Each number is 128 + 32 x the weight over its row's rms, rounded and kept within 0 to 255. Layers, rows and columns count from 0. Numbers have three digits each. The size before them is the row's rms in percent of the matrix's.

# up: layer 6 MLP up, 192x128, rms 0.129, rows 94-110, columns 0-127
# down: layer 6 MLP down (transposed), 192x128, rms 0.335, rows 94-109, columns 0-127
# gate: layer 6 MLP gate, 192x128, rms 0.126, rows 95-110, columns 0-127
up94 104:112091112145144155151162179129114130183103125177141123091163123127105160069134187161165108154162086101111167130116125083152175112153117105135170168080145163115084154150121174119091221075084141151123111143244081157088091159087139120099114155115160139148116104193102114091157143120135099073080148151149141119134155134105113094143155122087144126058125144103114116145154078129086126101081
down94 106:123077141131188167124139138127168122064125110170179162175081137138117115158110116138138191140178064174074136078098080092096149143164128112107139154097117102103083120193139110073087127160116158134145141096152107111177160168099119192152127094156111108089152132181147146131090169121095064157112097093175140121107198119128147117132155134081137189109142170062166161155152157100093129131137
gate95 094:087140122173121153138193127110121125118128117087068069166102204103132147143118057114124128051110149137123150178147141144122147171073153174123096158170158121136114132139136140154139145195095131104133098102152120145130141131156093136161129051142098076109080194189152177113173102159082137114106139153120081123164110166172124191133106141147117060119102177115113096198158093109146110147120
up95 096:066071132123181122129158141099168130113097145148145143090068107095120168120190147136121112139114142127185142124095146185123112100063097205157119123140166155138154149203165088213132081132131171176133132116115099104158089119111113137124111172097163107085082158143136083146134102177127101156117141139134114161158154211155123122076090134151169065108151175108126135115107125113081091092082
down95 101:144109120092115147118072092167133147158164129159166126128160131175144070132139146155150156182184105123103159104124179060116116133159091104141107104141093163171109103110131121107184162116170080154169130158100144188130151126146162106164147143194164119196168107057116105147202107152131120090142103125055089110081165095108134112098106073190141162122126124154121187104168162136155111174150
gate96 106:160137135234107121133115214114179120183102189117107106075155089111096158118154132091080140176127111108109157104123091133130145177188160150098108169103194101124140179171131132121156117129172172165139127141137103162105111135130126098084121138104180129143130108185139162127100063092095082139137130137167167110178121117172105121122116130095128124126100098203166178102081105157114122091074
up96 105:104151100144079161086146116108113185150121086110079137138122095214134144154156143144137157154066107106203111163128100094096106128115131154140077130073179143119120129054163121105172149147097165174133160108111068095159122178145118162073150133137118125111137081104142094153120116165107055058120134073114170161126119097156139147147117080060098121149132138124132175163188110097098085135166
down96 107:127189065088138167130041157063151064129125115157101106077154145109135106157115123117085083113173133088170087101113078173122134186131172104153087127135115087135088115158105114166167105112138106130168101186109109109121144139163135153096099143156085105111088174148093181106140089122120163122157139153103156072116162138142092129106165157064110130132173132098127089154177164051121084098138
gate97 108:205137121149128105222134145180189129112162126089123145060177125178135172099124120129130142147157115181179148136162120172079160086112098137114155136099064162131150104077117126086123118108173076107151191153121066128114169087078119121135142090106156152150178081098139131142092116136153110126152180117139081133110117140122120124095107096128154124167127129167094153135173039150197128115117
up97 108:165042138158180153144153096115072116094119104155036092146098199099101148126111051138126141149146152112125082137185146093151118141092174124099150163146105111108130124123184158134147126095116106164135137175189163110116062164154154146142132192147151146162179170174098112135101138098196056101129120110129158105159128109122125088187142111127143173109150155131074108107141154128095140128101
down97 106:159163105084046123073138181147168080119117101194147175084106099151158120120128191115137093097115098092099206089123105088191135153116122106131134117190178108137149108147123084103119111132124124056118146147179180157093160109105153104153126102132150113065128120135197179167129164144067114076104111160057110164086131143141113164132113110098167176128161143129165128135145127136122140129110
gate98 101:162113089138128129102157146211117143131096127179119126128185164153158136110121143085107150091130126192179139065119077106146136168160161112124154173136144125126129100059093177145162130137130162106145102148062152140102119104113116203073099164105158109140162138139171161059164106109061113141099153067123174099102156098102121102114100159170114148186114153126133101190188156188107125148116
up98 106:124163127135068072151118169111163139159136185081111196162096158157109121127130152159104169157136115079159107119148149153128162161128120093110071098085187151148139140139156118106100122156103143143067087096196121153144079155055110128073122089106176174157086135048070147159108092103138109147079115130097144132176061122112123172141145114108129153151151114134117122128119078174107097199134
down98 106:192130100121108111116142147106192154126087102194173143156136104109109171145097155099085108170159194076121116176105104154135145188134148159139175143139124152078182118126120148137127126100069183151114187169133188075098153174122157157158055069119103182114114154120127112182144105122129111094122115136140102099098113113110142133141078099087210151140112113131147216142133131154142143091124
gate99 106:122117167104080136131101133158170117085121131081146120151144127136102177092133057109096075132161112156114091131147135121146096138084092128080129118119120170135176158116112117134231180083115092099119061119142171152099065149169131099117075127129087066126105084153121179157122132174157134157145148111127081115139133152107091141163069121101149204117124115135061116119137110142071209096099
up99 099:153134084143189085101186098128070098099076114130143132105158160101135131112145147164138136139139168078167210071097096126092123167163138190167134188090197082139114135169129114103114155151174131155116176168141148206131109146117144102122169156132140109113124118139063106110137106182168099169109112115155149136171141117133123164065091104151164139144100105116062099169127168148155117068101
down99 101:187133086133131096163173133134160110147148168104117101084154090124095119153097132086115076148165134142109158108194132161177125159091112153167146152100131054067096161093133173168133143139134098186110052125097102140142158104102090152122114111158133094119126105132145121170171083114138145159156116136135106099173105092161205143101090145116084103113126108089110154223111114039119075149121
gate100 099:181099099130130120098155163115110113098182132081153139175136142142111089152144081092111108124113164062120166170114088057113131121130099124170152165086136147144132063085117149117043164153124145176150119194116147115091150093151128183098119118111124087172141096093097091157183126112098101152087123133104173134095139141145128100110056139157108229098134105158135073138128176075141160099131
up100 100:149131098123155104148168128133100113121143135109122094161177103204151160100125130112096145108175104149091056084119164118164103156190075120106187073084146095089107121116149143195124132143090136114055116150097123105097113104125137123120180109111118180147123120176167130134174104132047093135090103183173114114110159223170137191120156105085150181085134085103125141110120161125129119125111
down100 104:163071096101096161131158109115097140114164117094133122170169115084173037120101154141120118143090146101085094148091076132106118090148082062140142148103152144109091113107091128180142093109098077169127132120115126108164111137089209130153133189091073144080097163132146114124111149121093101137133149150145155117131109184182108153144097058063116141116145135133088187130178196136111095183103
gate101 104:156187090115153169162115102141170164040165111170171131117160095144092135126144115164156126141098107132099093129154090121142093174058175127103112193154152157177182163116121130111159122171136153093109134144106124142089090095129133067126164122162110124114147165120139169096137081114084120147165086190089149150114139185094154085150112133089115206121144154152120057092150185117125099077102
up101 106:124134118118094135164095147134101078099111071126131150131113079149110127162117099146162127143068117059116132152174114159130142166132162100161089118152138101127110103133149127122143142188174145121144094141153180159183148128133150102094124098029170117131138118164110167188095162135107124161161107213124086087078090170107148194137162165189122138141193103132132164104115118197158182162083
down101 098:123118119153067190160164124136209157116125164114074162140122141135146099145172159119136093122091109078167137109153037091128176145168150144118152185091105159088095164114118183118127155140154094134098133154217151159125160096158141185157179185147122099143081185110120181157145148135120128157143100130181127121082109175109184139114137098108158139168182115123106128091112122182131127116160
gate102 100:187063065103166109110088076122140148134159148134069101074174090155133035095115158138196144123118057163147112113163101124081113089135168158076131088125175156126112129119151149167169164113175124145110135140132098080134101137094159127135126078143122138157161133123158089153076114122112121134106107153111130097151149066203115123118104140120110121105128164129117043151173081135093146118069
up102 109:053164087147161083184169086092137138091120165139130138140092099127225107108104181051132176132111102143141151140079088169099149174161124143135122117203079153174192116126144167141123161155161184130151155178139129113171099125150168103152128147080149154129101108112156142106144147139163147170118135109159140149171091101139077162090137139108107076114121169122150079133165067117100106156122
down102 105:136151136125134081148167125146144094130122153121109143121170165088099144149126154140128140143122112114105099108107079146193049107129081152118179082063132103134094107118202119089140158083160193126095129091151162181100128086151141181143195110118153143117125108125105128128142195103128140151084105112053141142136072113106172131144122169135082070100059116100180075106073136129177115121068
gate103 099:106202155171160039114138109189103106134118140099078071151160091099159107144189098117134154094140179117125053087109150140116093186125133106116141104098100124133126121127084144138103146158151162144132139165136154131065140144121120188133085201184137107145142128191137106112166138106161104082167132140140136173158123119086095149180147135122149065066083157145155064127129149152111134166088
up103 094:152130113078077082125121141166093143174125117077083145120098204137107090121125080151111136170106114119110080103080155078126184104121143086133212154130195194146088123122183109087159140112125120097136137135173173149154094135059096132112090079093137143119113084070117137156145149143114107156117146090136111087112119093172126124151129192125106136132155085056136097127097210147135123099141
down103 097:181083064133138176125122149073145158067103085128124154125140112101124114140157125137144141145023151126199116140099147190132115111063132135131163121134122170106128156098097138159148116150062150091145152110097119184105122153147135133057179124143139083136085130179125094181144167139113116149151117173137155121183132079130080123087126065123105148143110081125135157102076172053071137121122
gate104 112:139124105160088096166150119124150169125084136116097106141138101082149105139161148161143130129079129097166051105078150186120195111102157110131065126140108113150130184096122186108155123151159172128116172146180144118099115075106146174124194157139062116093134101178155070092078113212144150110114079143136171156161116173078146077151137139153073129130123140132147132132073158132157144075135
up104 110:114119081080095127129112160147155133097178139117128139193103131100063140119106142142156139134063135122171215172100089080110118107122121111147072069074131172155134089152160103121138076073127131163164156197103093165169067109150177134150139098109169124087159104161103134154108124160099151141110171145159148139124136137151120116107042139103124115160140146083121084177080172147100183105158
down104 110:134153096074128111175101092114177078119157147102112111133128140103120085071131157077117083135142146116056078123143159153059191181205194114098107173119175088113120089104111170115119051135094137127113170123119110094185163146134205114097096126101113099182064095116141137109114101112110183179127129121146147134117115133095116177122138113111113160094098146134146078092123085116121136165112
gate105 085:118123098202108137185109179118146132133103145068112109092154126143111111138134102125145146136154129127161123128090147169106126058105091168125143172118124140127061181119115090124109150093147118207151136113159110107103168165106072121170120097152089122137174160114094105090170108167049166086091207153104102116147110081188118174095174109095126107148136057111078105164160180151163140119116
up105 093:122162118140118139154119073155170150098147113150124187134152130135167094079125106087138104146129129127128114143176120054129081131114123094156188151060123113109169092082137126103127163134138114147064167146096075069093101163121172138147152096094153114137137147147099151095085104065096117082102075068070103156065126104117201118152128115154121162072160126146095131140179132152130099073205
down105 088:062054098099090157073120186151098125144154156055132121137181127125123161128104134158128157051080109078194097130112154157140050199113086115074071143210128115116183128145092142133168099141118129099173094102167123119143182130151153139112121121135159177131160131109153172124136132170116152161098144180153142082178121150093120119115151142127174146088105127138187134113130119130139152134137
gate106 097:110108131097121102179120108166090182099135186152155129056116156099144156105107101155085136101151120122173123115080135114153143165119096140106111169080122078142146112119215177085164193134144154130125123125098090160120092103141102168126178148127140134158099197146116108160141128094114215187168129096124085107141142083148150102096177132080187106162118150102098160184118122207099147123113
up106 103:171139110110144178115159134082114158148111131144137163131092099172094122193141084200095072146159096116144137157158157116121113187140072138106146099128086147127121127115159159093174107085105120108146132115146095147136078161097133152130090085129140124144071139145153102091172126113088124146144194155136145176160078172154174157144142157150094143170219123101214119173169125144187185121177
down106 100:119123093112141096111129090118134119151124140070185114146148153096110138122145115125145208169089180127112066187168158142095104159159127158156151110128145121101074102130119149126102115084120141114118052095130180134066136113135097119174143124148167154142141091088068128098142093119092062148083083053123137201100127142136129110140130135104075138122097128097143189093159157156049186179096
gate107 109:108109110095093128101114167158161128137128120133101107138162130128147086173089073124171154123131098123119075112104096165155229122105153067160166087199146147127138111171088186074140163166161095155114131089107127145088167098156130160173105083092093095105122128138161108131129109154136102177154155086110156143062096111105140109115156161197147140155148098144095140144169149121170058065075
up107 102:119171117123166159118166131145120097146125058144174122105136122110150097133125092177141083109095079073141113131146114151061178105124111089152086119141157164087153146123170138079123152196163112137121143140144154172051165078141091089127111133157126085146144142078122144109156142155086142070099125161057125124078161123088102117143119126106133107101082076200155188117122200074119086094151
down107 102:041074134100159147128116124126143145126193141103119138128153105159158149112128123086124152126116190166107142133119202055140100067133092090100120160104111122123174100108197106073113138183139189196146143094156084150109160130109146139091142129078066174127138086143093112164144188132117123112165087131116165070145099106124172121155091163151164157113089167146095117124110104095139194100144
gate108 104:151171210150093141147075183130165094156116117114096132075171082078142094100165097150075108155082106188107101069106117126090107088104146116129167165127103123096118173096162155137143092115083143109111127129172170116196130115104128153120177107137117198084116149148175038126102084135126064103106113144114156161136085162113117120139133160111088156130170140133130149192085133090147136155155
up108 100:130121142126144126100169097119120164125188125146096161111121129132081084149107129138135162101185096179133127146121122103133114181113085171139101182193102129153115163114199123137078169130136127130077078137137106123143131198081140117171113168169133146064132159100216114148074120140101102109102125123149141102091138091137154131101108032105131134171125147103093163098152180123091144156025
down108 101:124115133103060140147113151130191112133118086173070155160105149035140168094134157157165085158124107113134145075150074106144167111127198099088123153167141109101174111147123131155163140116136225137139100093116159100122122124223152130126119135089101169096172157086084140155119191155134118117112207128087148133106105110133211120139148133149143115128161150114135147097104112158149136162167
gate109 100:141111103122134153124145151074169135138114186186107169153166109101129088206174179137116110110113088138060091154071110137115101163200156102178091056119090121132109139144146125127093145141126110179104145117209109163106109121164144143142120126115156116190136144151101165135137092095108121167123078128179214137078108124122132123131118071168115114142123165121109152133046167121159073150124
up109 104:148097147120151072139147137152156166125192143127063110131126120133105109120166123121124126183162143168180120149141128142160137166088163106119166075119101090180126161163121118209119082102123160129090096108109114168086174151081139122188171072086086118167151132130162169123116135131068126097180152132109133119048166131206111117117122061123194148119171110133145094117113063129150090161152
down109 105:161118147077101117172124076133173092113144147103150115132114134090090142146140176097158118173084112101133121101154150156113137193149156102141118130090146116111128116083125144131156111083099201144105106074101142070168112115128141131180110147182097128068182073076121104183081145083151135081134129138102081142146149046162123129123106121125086101140125159133065092128142195060143116157046
gate110 108:081134094121149121118061107011121153143110146068100176137170129108140125055178094082123134122135079142144103136172058097147155188115116154099157100088152108143160132169139195141124114142132089119083150129130133137130105125120078151120116156101118153138139091132114138124105115170186152061130185124134113113111105109137121085110124174143119099145208117198121152098168141083112144187166
up110 109:159123099125137101124136080078128113114074093113103068092175055099102135036103143096172154167081112166134093188137122090129089147109142113080200120125091116128131147150109123157063126108139131167129133147155120154131110106123138114132124159205123056200153097150102177126129126140087152113101165086098148151048132182148101112127111145152181101115149120187097141110104150100103153140162